Weights of a small GPT-style language model, trained from scratch on English Wikipedia.
Size: 22 layers, width 320, 4 heads of 64, MLP 2560 tanh GELU, vocabulary 32768.
Architecture: learned positions, biases, tied embeddings.
Training: a variant of Adam for these matrices, 430M tokens.
Each number is 500 + 40 x the weight over its row's rms, rounded and kept within 0 to 999. Layers, rows and columns count from 0. Numbers have three digits each. The size before them is the row's rms in percent of the matrix's.

# down: layer 4 MLP down (transposed), 2560x320, rms 0.0426, rows 710-791, columns 160-239
# up: layer 4 MLP up, 2560x320, rms 0.0541, rows 711-791, columns 160-239
down710 047:507473517530512483576576548541503493481494518452467545506489487558482504497454455410439423441531485478540422483478451565459513475493500520545476448564453482514478451597459508582519520471441470520523491525484514453543423475447437461441472483
up711 091:522407458596541517586488514565489508506569476457531525504492446545487529508525463417598488508533483508539459487492481493515572421534516412509509490508423490493446478497451501507536494497530537539444534457481578472533424487478474510490459562
down711 121:557489451496566541505538482530435524516519490489517483486508545488524486543583526494525561501512493485492530573476533537478486471516426493420494520574447571483447497496537478520436513545504503539475527511406509483486483484540538500404455531
up712 093:529497455561542544497477494505527514495553521442539500478489469502551507532553477494550488492509497486508441522533460540479538477476449430507517470573469494549472533527441480491535503468529473526444535528481478478540435595506434527511452597
down712 107:497489548485534564485436529439476456472486553481448532469488498442479564549524482424438460537562497515475557488477398492560497529454494444508526507536494518556376537554448564425520468528472441492577487582489489567560498510488463464461422526
up713 080:512472438543485564543488470508441541525555456450474510460538476506554533465580464447519505523544531486525475473490536514469493416506479462501464486526509468536481428422468504492462500489439554530486506435506591444514428486519440532456423528
down713 088:490512428567518519529571537492509539477504510431516546455491491566493521501566452445547516483545468463511413437468500463492507437491490479511465526478477472504471451487458491517561538465480555565533458488534560385512400537547470526475431527
up714 097:601510450606483568516483546558481484487556516447525465424534465570529607490593501458540471528552545509550505475441449537501530494506555484559479508507460442497459513526473442461501502540523524525466539404521564383525456526507429495480460516
down714 125:534520487530486551525493446489509511530495597500510497586461452439500461533480525494524554560493545541538437514528475498538507510500482606390438554485488555448429582501497461569466516380590521500475542542488506554541507526510492590476455450
up715 112:504434501431489504493514500486530488442488436467468459496446510489544545453473506529494512541532517413487448522483494523500501511521494525502525463556477408548444471495536534476454579474443520504573496550493473484494505479466488558436504463
down715 093:569516562505461506504515423542468523518544508463435445530426508474423510517507496470484454475496544506514486536485502528419476545504537512513505450525546537507525524447550535464504506471486503471581484460432516500507517417513473513481583491
up716 118:490487519537485473534541453491588461568468443464525522489509476455472548510486537503546485545554558521576488539516525558459524501541518515490516534482446502477519526550478549536525481477460547546546475456543523368471427505483520467516523509
down716 115:514430476538497467555509578476532533490457554526505489541503519463511477449564436561524508552472477486492510511473429426524472475466544464483504519490475527536491461428494470385513487502511482500517445473430541523490463504503507535467450442
up717 089:520466483604497606521498500493461552544510515448486498495519476577529503459510521447571497490527473503519426463466489510506550443533521472558487480518512509469421436423490500465515534436438537577506456441467511452523439498488468556510431615
down717 106:487478444479493485489498478493475430491590499456439476486508555530474561515509517490543518553549493490562394490473463439472471461557466450463440538522545471503415526471426477578508528446500537549517498555518503472468470564533541554465474550
up718 061:503479461580509520572653498498566574470482480476513490441493492603465488487518515518511506441594481538548497427576546515490439442481468514530435513522537528558479456541447529538565586542455517505545450429507577514477495536497482500447445526
down718 037:536483518471531470422410497490462445529539538496462456472497517438559482498419518516409441520407470444460531572504526467505514511522526476499511422535476429449574506476557472522485410466507498466471557563515459539464519508479455517491542526
up719 102:553443392605493555482519540559431556501523488428541504426512463533544519491508442506501482530570557488521470492455459544556563455497479484523519475491452507506479467554529477491475508468485508534503464455473515444528429525480427570443437604
down719 103:522459454559570542480502487509497533451485577420489464479443454470539561484521449540484454443489525500466525457495478476571516492484483513526478488440508556456512481520460513538495499495490512484472516537471516455545414526562459430420443436
up720 105:475547488563501552529508524540485472478554528437547456481564417467513527597503466490557506509546512462495481495506432484429580542518368477489512536497529482510466544489494514549492457475482560547516484513481505503499464584475466561482461534
down720 128:475493391563575552504514486516453583458572473433505610521522489595493553438545556511535519462501528494544537505482464576487481476519503442509436517542502515501485510526570485473539504486519501474410497506467605472482542514502513472551574446
up721 105:531469496500512538543566519502523513490479500524514571477523467528572518461490474478498423513526511436548451460499521482512459497469498507545533510467451474516512450529495499530531504474516527617582487416542496514593496499478502510452433544
down721 099:547390504543521524443530488477486435540491537514508508570474453514422464500614503575523509528494493554500559519538496518459451477532516549434520546529482455485541480549531423497454516390524511489482516497475503489508533514521557533627623483
up722 077:523473445556477550551497501512417508509542478428501437471554507529531508502548470416554513510538499458556447502468467523479541467515441450518475494538495460491435455462467499539517545496486525563475477472525530430523436541490466531433430518
down722 094:505472434562526503523577526530505519503506462401520529465495490558510581544549463478556545465567503455545428461460495498490529439517496420521490528510502491495459432503416474514547531496501533574549486524541532389524457552514475516473424545
up723 102:583431492520593515460492512563469497455443446445465525438463450478508583530523471462572574492589558451539443424476444445544546462512477442553507528506475483469476483492511424502563506472484512492484470434470561496516429458487451546470481547
down723 114:516552511587482508594498550424459506453488501434532520446449534464540508505388526526470403476456455527485498487517541641527494492451482434519521491493466577525498489506513524511474467546529556514513515568530515503495507503507496576518497502
up724 117:585511473513508487474488486543427471451519553491491465509461498437475504592534440500492506524510528517490467461481503458481497460502514517441453450494558513523475447477469438515498429551437537494513529477546507552575529451501439471490498525
down724 096:519502501497557454505545493574560512493544520547498554524511521507529555527477510495419514477484493501505511538509605490511489519516512532514509511469477585519531487441548461514541510527497474480504540539472471507504496514497515465591503553
up725 088:480441448572508483520489460548518484449486515413474550471524439478510505560498501443550524498530539405545470514490478446494544475496458447501476497515520474489470488446466467528524549459477541557552495457484473404506436532500471577501475510
down725 080:499423415500510469499510459537477521521484533438460556541474498514539552509522499518525536472525447487574425510482562503489456464514526480545480532485531481509429474532422481590483508523469529530489445508487645403500502534539480539485501507
up726 088:502544429547539482499574481486564537512505544424497538498525508534482534546526497479559565477561553469539444476571479564535470509494477498484515526550464534540457458552462526520481495497468521514598541504563458476530517493430443551504402522
down726 053:487452503542543489486509525437500480480550504478471401521507539485542476563451480418490448430557456492489472532466503500486493490394490454519522509494496424500553499513557476531482527488516501507517521547520527511535476539497386509494540443
up727 086:520514480485517580561480512567402479528490451443554522420443456495566544546517500490541522550480530510429453497503450529496576499543416495541472515519545493475478523546538504526492480570508541577493462461531500486485431561533469494460474524
down727 109:434450459554524549578565528448504476451521483441508540525490526558529550560466444473569490469474508469538489509556498534484589546536512396431475487542536547562429426537486524458523558544501506541492500550541469473493436593530470527559459616
up728 101:558390481513482523531519494522473546521554495500520509430478458473507498525574427475539499486572547562487446423538453532458535430481495451487506514577471539513441520481437503574497458520485584543496499505511535525551412520500455515412371472
down728 098:529488516481432416417519494551476469483648527446471472482510481514552445524512406531524415464427416501489536504468465520525510496435524441504549490501497505482511526499485575511442519376524483423434469563477525480516490526469478506589513479
up729 098:548482469554518471492537489489554526490468520461572529485487507553553551554516487546591545555465550475498506512513505593550446488593455468521520531517458511510524407458528494487479484551519474510522559380464462481597515541475470509457485449
down729 083:434512503463453465453471480507502507448463494558482423516513450495423482493526536484399488460498514452540562468512526480492499494434530520502425511513487448539476489567508436552554482449481522554560429571508519507373501454473468548473494471
up730 075:512486456548462552537510482476501540489559485413462561496520498528594567530558457456561516503561479447519457456471523463506549467456469489516519459523503445518490423459445471522499525524401535542522491492506555458529415512500473555418455499
down730 090:471523436536512532543568508489502558463500480423525545472511501526489528520555457460500492483578491501521407445444495487517461430481494479518490505512539522487456454480446472526541544500444562575533489524571525441537434510508496554510431529
up731 114:562421465570517505529564447522510471497518446513456459449515506528472561510529512429540440457552514490557419538533461534438509433555482499526473464517446489540497450511521491531522514535432579473498417520454461472480463534467483546487415561
down731 107:444477473516493506580561482548592484514380427457557486468433474464434558510536501544516553422536526455561494450498489531491505502457465460498516558531549519549453551507425434460508580451479479526526535496469534514534460533484490513457461484
up732 083:528439497551530537480468552497479513522557473434465541473506420510511555474561476461485495505546516505513398525474509509541547503503494467501483439473492459475465507464503477530411533549453561562483464496521514433503403521503483518506493574
down732 104:475468464519495544529528504482526542466507503534445597499491503602473541514482451496513518542502454476552454513472477512479516411532528450536443548582548555479448453570436561540531532501477501535556509522528488427538553519476493499525403547
up733 122:530452475532533502504531453542431492480470495427559510438493444533526522500577405484613487493495548459535498430515519482531524515569446465577471521452449553496478537549450426464551523506547479557535529464556534543555505505500418482498458493
down733 111:509521556495577443525556450527497561511510433472509481525531548476477547541501543451440474488480455459545540550497513451456482541480569434488424508478496508504478488530466515553434587432466438486497523562523559497489534543472520480516466536
up734 109:487498469482477509467496510545511460526461555491505566455471456431482613460462468499536466516500473483554499500497479346480507496501492482507462521425484524511501521493488496541464530518472618538503508563508521505470444430566524498430479534
down734 108:523545517477509454489490475620437499541525475459481507451451482455490488473489483524479572544419514447549490527475485518493588489516476515509513407503453579475540485512500540411521533559586457528442518506463544519478442491515465531551480470
up735 086:565471461554531527506498487573520518508571522465538472492565430481528603538544492466564520494525463516523428483472509502450523481511456456484478500559532514482479535498489439521487510536463530559525518551450582459517435556475470518452432537
down735 099:513475425553449546487490504464451506460510580509492507501472465496486446543490493510530487525508526484481516487511465487465559462423446488496451483488584522545437516489448494572566484500481514514507494569519541473533427512600487490472494551
up736 088:566440473580494569477525545545473522501490454420555491494538433514475572488491505512618546561502553445506454459499496529483522492486537424544534512540481478520486463436533418552483426565481560500487541427429477444480471458455505457479480573
down736 091:557481491501529541557570580492525486486492467426479541492519528524504538469519471500497483490564503479451440551540561507494525480563499451526534559512426523520448485542502566467511586571497550576498566500455471519417435530482547486437476509
up737 100:512451545528500580583530543461549503509478494495536541488486510536500524513486500463554490495502512474475457532494499499535505525480522467539459517551479413487442476420489474520573533568543501602522503474464478385521489483484483565522483542
down737 111:482506483550491504481495458511500530468488487445468502504480552507527560493517433532539528528452506484554469490476479553517423408560539470524442484566537541537431507509437474501518536560490500507493465492497526440527532537576417492523425566
up738 078:536439434617504545525506514510464484478517452432520508453444465489506544497524466441582558520521570423530431477488452537506582452528494440467480454538475460497460448451455461574556515523501570566566488488514537431537454451509480567531469555
down738 073:487480459544473463599560566434455495458449402449473476485439529498427492555489545461536538524528540458518452499459531494490509455531481448509477449544480464543458451502449498531576487582509573502545520481437497488468439484496521558525482516
up739 113:491468528522476483470520515529490495495584525420526455499450494477537516503471519517487477545503501507510487439485505523509513480493478478462479555521476509503513439480486528490469458455501554490518472508496501429459499535488477595493495514
down739 089:491530495512569544466489469454523478490449448501506522445543476521466485501521467464520538477501488504486474555519516466489528441553466555491485523488544404505492520470473464540570544562437453492471559499509511518528509508489491422583516491
up740 080:566461414533514521514489497531463499504504461400500539437484475520522524519598444431553502532532530438540397512484456494507572441529449470540469466514483499528428514470481448529493514498475520573513486491537523447523422464495395505466437548
down740 038:496511504553552424458553453463527515540527562552497499560440402505555489446554519512473556471476484530490514435482512543523467462489535411485531548553570497457490457518514502505528498488488515503484467534447445505496516503461478453571452516
up741 078:521496460576461508529484531515465540542545430400489509469484447519536526489556476431551522514526539470518458477492509476521528473553507422540490481511533475502465477466431440527532508524464526563497478473514535423503415516488466539453417530
down741 087:474499458562502520515550542486486555459515445431540553468504473555481556514573499474517517462525528484535405456449502485486503425519481445553461535502514505463477418513434501502565517502473543534516474516559574440518477512505453512453469512
up742 106:529458422628548498503501508531477511546584498503501505493537420481506587506531446440560527485529533447535430406490530503491510547579528425577505487480504432512487401498446477502510508565511479528538473468443499488613460525477425463466474539
down742 106:514538499509517411548525518542510549552514494427515520471490482512470504505513458482543521490532484501497454534463467498467493470555477504501483556490561511478538472510492463572419509489513539582537498584508572525502450434460533473520488484
up743 114:540492468487528478596570521563535505497540513548501489459492482518515581585545506497545533475436438540529434491558487454539489532517449419540446519553479520558474518511512501480486581489486451548509558545408483492586461502490490449477393505
down743 095:522548452436489472525546509473481500460542512460436508525556485495500529552520555431507497479509465523442437498457471464572502504535526513493511530449482515447525522483514540530573531500540435517412455447533440442483490442552576507515464513
up744 127:564504448453449500543563495569551592512515513441513475456514485492482568494493497526565531479589482495474454453511591519545515537540532452509534513514384495568514483481522497469473528472440475487482529476426416515555435535435458514428413481
down744 125:544570508484513473433494565546585481430444526536459488492449572512541505612443522521530537499510448465500558500494510496521534537459469511417536460545529495543488475490551520406512589528446445537519537474534552504470410521514479502536518545
up745 107:482476432512455522569461535482470531514505509486444541429541433462557561469451499448486442403485524534483439385499469446436528566451511542562466430479471462467501511455472538564472509496482578507480413525531514452492511419565486527499473492
down745 115:508509483495468459515501467540510468549420588576508456497532541469477457475553473486526505545499457430458503498458578507502488537527462551532520523498502503519423486501507468505467486534449422539550589456478507523454492514465544432512563585
up746 124:517481519450557498520543437562540473489480462492516439438476459443488548575473484527475462477544477508533456491479528447516493458460526502584528433478495504481467475489509497507477491500488518445459489519463498488517419427449483544464522544
down746 126:524430481540451533546498512523500448437551493544456531529424525449508460491451507501517412501456472564480570502480500441491431398453527535442583527506546439497485461445478533482488530549532465474518518489464536376511472540527475561511549510
up747 086:516369525602488506494508544534461479464521466412480452489466473471531495492491466443566512546536517501523489490459492566496591474479427480477475410532447474463497430491450494541507488501485542522502424496508521500521489501524485607457449551
down747 098:427453400540453503558501532485467541496487499483553477447467524539528504546498455451477504543587516459492461509510550534503484413463525461476456510542568458546459504556458438539493520460469492534521476459520484482516489492485546474457487551
up748 080:539501502554451542551517517495477546565564500402533485507541494535572566557473502458550526485558506483480464465470508513496551477540426487541430476499483458531423404445487470531499510572474569567553483544508516437536438521485478601480479532
down748 104:499473437515516524495538534472461543469475464482533539526492489518523530535536483477602552455492534514543450489496458542502513443520458485574486506535557549490469449496448452504500532477436527573507474525534529437517481551491497561447441520
up749 115:482446482499563533567526516570524495504474503492515494442617465458470498537492556469522527514493501459535471492472534440494489525482455467541502474455494385525470513453539535517513502504419584526536437467498478416467437437529521555542487497
down749 118:552448442494477505486496437508492528455470553542481492587513475563488520517543471435502559605521473475478560512488542539459492425521564493470529518484569526496504433578533489496471465525520494463559460514564518517567510496505471487525479507
up750 079:494445434476446581515468459490466534517527457450513466455534420488546518547483462493511486518485536501528452577487474486510519485515508519512462433561445455506462477460436515440466479510444531539493454493451486493519479515517421592441470482
down750 094:519501420445417552555545465521468499461483465394473585493573462456516513508524474460526536496537486443491438517514507498511503430460435477551478519535484455556471479592498530519560549466488561572537502586571539540501439583557486529451454478
up751 132:553524410480493581558553535514492552460502542414479528532579512573507543484540417498517524495453494483548467523527487522529466493559454477574481449462514398548479435527445491481424515552487521555500551544577468463574463482559489492459514526
down751 107:544492475494498536572487489464450483512527451511496561537559505529508589509524475480503552450480497533470422550482499506434470462569450473482444460435514448563513466530563469505465544511528477445530506555475509511478531434548500477468509521
up752 087:535460465580503482574520507585495503464512521503503492480484471480473517467500454477573481550544494480512468466491558424537565468508475446477525474545514544485454527473545379520504460533469511517464500558513478489584468423489429538419490558
down752 108:491523409567495535486525519501511532459449533427499484448563497544482545510523442487523507524511527489498561412494551492496486475477516465546494542533603522530531476535469505496508473485523548534500461479528538476473509584454490485516447485
up753 088:559489521590454498521511546493454479462544505481531481489461445497513523580500480529510505530472528511468466457509532571502532546477470489550494508557562501549496451465470475514520540595448532539552556451530502520571459573535449501500471542
down753 109:482407511557531531553479533501431435488505524437513494465480528513496544648522459462522558510557508438525475490485491438495612508495513500548501491496482558499496464589500500502519477511436556492511568549448472464509449501507481503426463509
up754 055:532460465523608530579625464450552496405476465427488456466510502587526504475474482513438469448513482535496473507575516488476508460448509472537481509471521486569433478595538529529454512501506516509490482503572494468479450527493502512472448478
down754 048:519472541534473503469385469553454492554545563508487475480477554451517473521490514510497443547525524486477546505507510474502554515520541509480510447481512435419526504482526520493474458486504474445485495514458488546481507504465473556469562511
up755 082:481519511424496558537552479453527577552497507538491445493530491469502493537501390516515547496531563471514442439555520469461522513578472429499464545492523506600449513553438483505523508509511524559538526462522541561500485587537481484425443485
down755 059:505505516588452519515480463505408464498511569494467519490474545531558455472449514533455464503473517531491509590505561518426521425562540565472527478423518442423466552471506472485519434474427466448483514556504414474483527487482491535469487504
up756 116:494464500563526514504507458503510393518484439513432542506504499492418468545509498412485498555531519437525475432491542539452494504505493485497499511565475458500469511490540569488575426514462527530465491418502475402505479455538504443516521500
down756 104:483468473499428546488516445468509525536419433482530479494458470527462453485520540444515507499492487488483488462488526539477449463499462418490476445481448565414467511547540444535554556519529510484452455500538538456487476449530488494563513474
up757 084:552462498540489559475475493531469521535492527449565540470501455454551605529508493508570541561510486500441439535476468514520564506590511454496469516471483456472487464417523506455441509551502531526542495532466520480508458514485459515481471513
down757 077:460488543494505481543582503543495471512515479418536536535569586488472529481479566459507444508499499457448456551524582572493481452541544507479438528595458513561470431579504547548513554508501509536618501538510465515523459492451488525437486515
up758 102:614525456558469554510523466450453593475483576444527511509592524520565496461512453445547474500424547465544488550476523513551498441495525524506479480477489478504494412497403478501486462540519483538570513461528477519664519505479471513516486537
down758 085:428479584423513514560468465443521453531494448545392464494486466483419532381483527547467546553582520477445506479510539456449490496514494430493499509502462479468501490484529548486522559496493520440455519518496562590402461503468545491467529521
up759 120:493517487564579594510487556437504524563582433484499513461559476520543509459519464503514484497574459469445476468504416478573556502500504560516490490504504465514495462449544550448472490507474485560524515457495503489524512462421497534513480471
down759 094:554528599515468431437521499470529540500458534504510491475476447530434479568463492469570415539482505505471448500506514526500540451401570518449481505511558494419463437457494442472484498434426551463512502416484515602468494493519494552481438543
up760 085:556481469538520559583497523566498471480474453459453541486498498498488620553514466445522536536475516479562494497462508496459501511511471502519458457525466522493470457387471439549565527598414531544531479505475470464524482509534462542449463514
down760 104:480472453486535569598550516498451513493485477424487503460502510538510559529506432479537545498570495441528400479485489490543524504505484443509473558480526546560401525593486462497505533469487499563436526546495504484478416505519464520429408508
up761 115:509475492538527582533504473523553469559491532506494538516537455542513521483480477432502525493505509436513449467514475498447511503485456411551496476497445522537452513490437494465533512547554502545536488457523520460512414457452421554485446487
down761 110:471501552458476559480519485497427486471512518521522479487534503461553473501508516447506503466512511452498515577565490535485506486479493474535391377500533503483485520478486450511510468565477455485489527570544497462544495545481484549520567511
up762 108:494494486518462523519527545461489550459537518486546549471541484501541557517505518489520477513584489496480469584483559473534533495477581465473448479447521542472511489499415439558435438551470567541482563561537500513562490429427485572440486479
down762 108:533492610534550518526522469476497463511419493501470472529533484481459493473543548528439452530406499439462539483503491519512450535590439499496577494537481538493536499472550516477487515444532501485496450478452462448491488479517487372575536494
up763 074:516440495556491516534523497532466540475507510426493529469512485529556501477565449423600510486509522504532463431436532478492533433524467457553461462508481455493471442464473473484542594500467520520488493452507547395529459550572478549463488516
down763 089:466474452582520490525568500525470546469485471437539547503504487534514565551570467466522500490581460489569408461484459531511515409496485461511457474511536517508459439547461495483519557464500548482522478532533568401542463533544495515498472520
up764 103:466512508540461479543465561469404561568599481429450531492508501476496479483579521438500499475563518480436516515507506460535472518509455467482458524555475470484477511539543508515502496546472490506515496538447597435509525532495519466535488527
down764 094:535479533474595533457461450533588471423424521601569465499463529554498476527491472599499542477448486516557484503502557556467513497519448535524515511465452554574482532506491467454526519453521474511515491485532414555470460456526442516495487507
up765 095:533450455550477567539477566516417550506541478477460487478466419468499518531536450473513468527449521530493467429499469548500504471525587541576515453559567466469441438473491447497544509501479495549464454468557532488551502560525416493452468517
down765 104:479479454502553565589521531512454473537533475395489542513497473513560497495505460524459574542477414451465510518554548420514445499521455484466447494525522504544468505560484527537521545468558485448461499601492480449513493545424458409414457493
up766 087:518481478515499547455471467548415594541501480448533486486453419470539566528619448481546497501503565554556450394497435528483496492539504505510532488511515502497477539482456406494521468477471546543489473522549555519490417557513473582480449536
down766 095:534526448539439442537555497541529564507557498399503493528474477475529488530575467544466491499512501519509468418485435432489500418466519468486501526500547428532432506543442559452499513584500581518519495563511542455568428576503419471475469534
up767 101:542537385586552556455489574582484565427533494404515475456526433567483553549559453469558475533543548504517452437537467538518498458526426468535504395476534465524484518486487498464522466516459469541489571527536519508538453461545441496506477504
down767 128:521526458502528546551549500456483537474444470511485538487578475501555489486519463406435594505512449458512516465508589448410494470513485453509479492482525446538474508516441433555489520537507556573510455501535471512509513501400519461466429448
up768 091:480447498526502600545505539535504501563601477499488457463474443508436509479514472436551512508533517445533501473466462503494591427504461466548530513508452449511417478472501471514548510519461579542512494490451484441501446470537460546531474597
down768 087:524438452573481475557534465499511459496558467459502520517507497542505526535444514564468556484453561467430486487486529458547467541531420464523450510453525493498489471512472506489533430551449528451478497540520537442429487458581493582494538571
up769 090:506499433574498511578513492512459522457547467409470496418503493498515516518514478489529503526527462438506448496479475450433500425485514520527505421536446526514462469483494503504419494551494580516527494538513546413532477410511416499484501542
down769 104:469490492542532549528546515506483519481486483430461510466501492592557533558476490429548519505548485514499485466486521468469515439498480488511469559523489527539440443526472473511496532492469502491477473545531547342567451513486483518503397499
up770 122:495464545535551484518491447468458476498505445463500607467507503498521487477506469430470497542512503465432493507482450478417512474525517506497525511496433543485486480493459531573520518511534503490566467497428494525518465507509469468430432496
down770 091:535432526493518503535530534547497491508516546518486574477496449473547475550459471506441509478426496453443462403488573546481506525522495531494553592515467586534507448450534522480433454508486520551526516498428446572465498494505450529485434465
up771 113:479480515569451505483536472485486487442507500458504501456457488477459475442458522462594515531544487427531473471461491476434539455494520462441566482468510558507520466544423470474566434480535541535575576471546480451526522489497505481479483518
down771 115:595469510471533558503490539491518403522494528443501477456529458548515494435575542502502496526463488509479570435513543456507524460494552527491499531571511475465460513510501459559428510529514479476471505536489527458545458534514484474475484542
up772 113:503539502514525500494481503547563506545535495494564428520469464514482588513519460536548551497534483448554455496522494530554532514579469437512507451543441528545464527537517454435509495430573450581499499446457485484531481544435498474459479566
down772 082:502571519526518474493542474496473556386459518469512505471461460455580469445407516482476481501448446515438562423509492531503485515481438470477499517576597474515522446502498523521468492513470530450482466513444487549484514452478556498547521468
up773 126:535460441523549571480531494472552500484514483535481499493458485526468451509537450467473431550456478525543504523493507469604484530471609517584488430498438457484456479490426486473527511525520484484395543542482531521592482470533437474404520545
down773 104:412529437478464522469498509492481496563548502551453536504505523575528496433558525529534522411447438448485522486507430530556500510521541503429426511422554505533470460495462513557505604450540469524546426452548429396560450475539481445578486535
up774 086:565431489581463577510531471498505512527509469467539516443404472534530527514513462483546473534504472488502453478480453522517582475492438471502538485527503484507439511521505449508571523471481523536460541502514576399561446507498456533415444525
down774 101:451539473526496436499501502494506476493453487451480509470473488483537452499558441471510489512541496530452505530477504482509544427507476519480445550471452569509508494565454476526575557504541478473522400514607559448556446507560499493516469488
up775 130:529419516494534491567441477535450417469614466470507502479495453498474555572509491516512448552523497487494480486493517490499511535597546483534471536483463506529396492483545496468470527518516543480479536467449515496450493481525437489417501527
down775 122:476500479494500525530528524465476548510492474438493513511496543536594440520515486549492482497455520523501522509606481512466525458543507488492444486483557489522476479482493506462503508448476584461562531518436584543433492518481564555549538459
up776 138:546476469525521511538541514528464524488541477491513465449536500547512521514480550451517476490502492535525463480499504568523540453516540475526535412557449448496538491430430516522497564574553515517492515428469486475490491509461493567519497515
down776 129:477516462448505545454494435468517533536478483474533471566495476516557546519546526491483493556501522469498482549495509481486424575482487435522458577456501467481436471550512561521559490438505489505406419520516513493522490483556528525513526492
up777 074:548440444553499560514473488511454517501493448430451515470490480501526526520518473482549459483470492440508461473456494539496539491475462507571477464517505490463441460482395485540503558555455517503464475460470516448533441555569461571428505522
down777 089:476489440520508507547561525478463534493475480431494559486549487547517533521543483506478489506519498487547435448455517535502491418531488491495453507535574532544445454516439503501533541512488504510511509516600550427564414526511494493495463486
up778 125:550503534500575494494524530477531463583564462468440504457479485536484492548521428529484523475571528488523453452519490565511558520584463510531467544520407475568419457491506525462486490482477504542522559467469538490583453490497472449455449486
down778 108:501454467547591541575506499464461473557517467515529511535425525522547519512546480491448454525493517524563504508487508523463495528527457457534425495502455442571527452494407563532556466432461485425478463491486504533519454463502549459465517485
up779 071:576459457592416541576493498539421548503496446395515469480513480536526518520517450407549551538496547455532444452457511499477566453442458480544474480526517505520466441463454486494541505563447514520523485497496552446514446523522422533479429537
down779 091:486465470529530505545579513533490529479511467431538537477519499531508592525540488476525500478586488512530410452474485507485478429501472456515480506505543502512446414537464482501549542491468527515548480526544555438530428511540490514472430537
up780 095:492444473533502507551519482563438455450510475435506529457542427496476443485533452456533577526537479518488493527490437494526529512462509405479500501511446465518453494498514533546462477517465492588483520530525488466562454491572477549521449476
down780 108:470470550430497491533522518560472556516417460464522457560499561520439552474452470483440553463447497463549524460532447489515491495498547489433501488525542458569544452535451445534497475498502423558464488506445465518451481567482420455514488513
up781 080:508426453564458565551516506529447516503497413420487481443502502529516500494549464403521516513526513440543468471492525458494520477493471446552449481548520467522476478472450469539481525504431546540501454481515566450484448516531482546426456551
down781 089:493494423588503517539561536525484555458500449456549540471509484556482555525534464473536512505568515486522387435465502487482515433484499444544452517466551485447464437513467505510556543495464561520530506515542561417530452493520492521446416484
up782 104:488495545459498515521489507610532455407508413435461445460519494478417491571482528508512534514484466372560509478505531453515541439486522485493481513527493446505477497491545476511452504530496546487540447488457447428462432492491510478496534562
down782 110:439542552522562522499483421457501558516471576521451570568500502518525466501527490608538566499489447503572515517494558581485555572494497474474470492461459530513569529488442574454556537543526494528512503407499542538496518533539448499503506485
up783 085:478482438538504524529492442509451509540551492466452547480556454558518508485540461476562537505544520479501477479451452491428617446524490506505502467526501514498496500438435478510526550491514538546516496450533495392458436557534447560525498537
down783 096:476504487576514522475551461506479544474512505425518596540526510490474536494541485477552537467518488528545407488468446446454485445570479485529491497559550491468417452509405503544529529474499561523535481580519569485535508540547470507520472520
up784 085:554517526546578543489468479506427484484552501474559492458529462491540518590551467461516578538507498440476435469469463482504524517481499473519500523527557501516461509448491519490528475487558495539537520512544511478540456507475473510459446517
down784 094:510503529539449545564581497558501485428505491457542511470514537540528466444476477489474533476520487483525517487572553556513555466457446446466481495477520538511413506510535525500515481586483479543545460523597456438479440519497571497480469487
up785 120:533510497502500495570476504614516483474524528513489495494539429451471570562509444502571560473534509521475444476548435563544508516565468402505500556525492513559472549543512492570517548538473456527507545443489464487533462534503476502481466516
down785 103:499455469535507572573563491534495554519409541522560463534546483481498510523517442527546550496521497474460530555480494524564499490512447500531591525442512465572490563511473530480495565547516397533482542533513522489529506497477506483558488527
up786 080:539483392563513542482501501514462505520534491447478519477487444545471588496562435431542543498551518424539444447489470530485511497543495458486496521537483498515456438430464451538594474551451551517500533495525488416504418471533440517520421525
down786 073:442489513553523495494467503456447504534457475424438531565499499453495450558438449466458500505426545488523474487473455536561561455481495474561505460474535499492502507498507521466544407482535559479437475465514515491460494426535528544520517524
up787 119:482459510503495580614492530554407570522528532471484533436546479498488505507488473437507518456511515498452515526481504454470631514512540518494454540453453459510428479493454516437477481530446499551538520512487489511522467448551459486514457457
down787 106:495481489508565521442526442570558509505516544440470512497459492548467487528566532482429524507527481530503482522485618479551476575499380496476492528469430547465491505517487483484405466477475502505490505534458496531467535473554475551527532535
up788 071:534463472544514548530475498499465504564550487448487499462435454480576577529534442484511541548528561436508443445486469519510550483537472461556476464499477485445438434446493444509609469551488517592454528512485545478559488495497460537507473582
down788 068:441473490524467503493568536498473409479487565467487523451553491550533506465470429557486456509510450446483541489554529523463528458455484484512455475556540487505488537516480515529554467534453515479535447553480448481477495547464481549478482568
up789 127:496514504473438512507505450433539555454433530476523496503507482523459485444470489484561484576536474428484480488468552504546490486528506463513564461513484554511494501483511368457573451481525503528476595466510513514524537454439492573449478465
down789 126:512512549447405502448519510541494491425532500522439427525416497528490511520460535487511471505465580509529510523502445445468477457456501504403471450520485449476491548470529490526422501567482504446533466516484508501482419514496496508454519513
up790 073:473407428584469543483515504490475562464510433441498515446516498531513552538558487450565455523571512452568448461437493519511537434504440483547466485528520473493462471463457493552483543468450546513494459487528501452505428539490484562470426531
down790 091:487470450567500524517564539516469530449498464425538557479499504527482526541525444469546526471570551463534408429467478498460551432482484445547469525480540479490442445514413485512554527464446553538547488531529528425529460547518467506459436527
up791 077:493472406562486535531520543525467524485560474426492515471483506480561486508589516487549512479551512520491460502473530497510579435512505456534465471529463478507441477403454481536495580549518483509514471510447519458573462480476421515482441510
down791 094:485479467522516502537575502502457505454490476430528520456459508499540549529554513451566503479553482504515441456474449466488498462508490481536485521505520449547457457524455492517518547521505544519548507515510544401540467518510498582461433536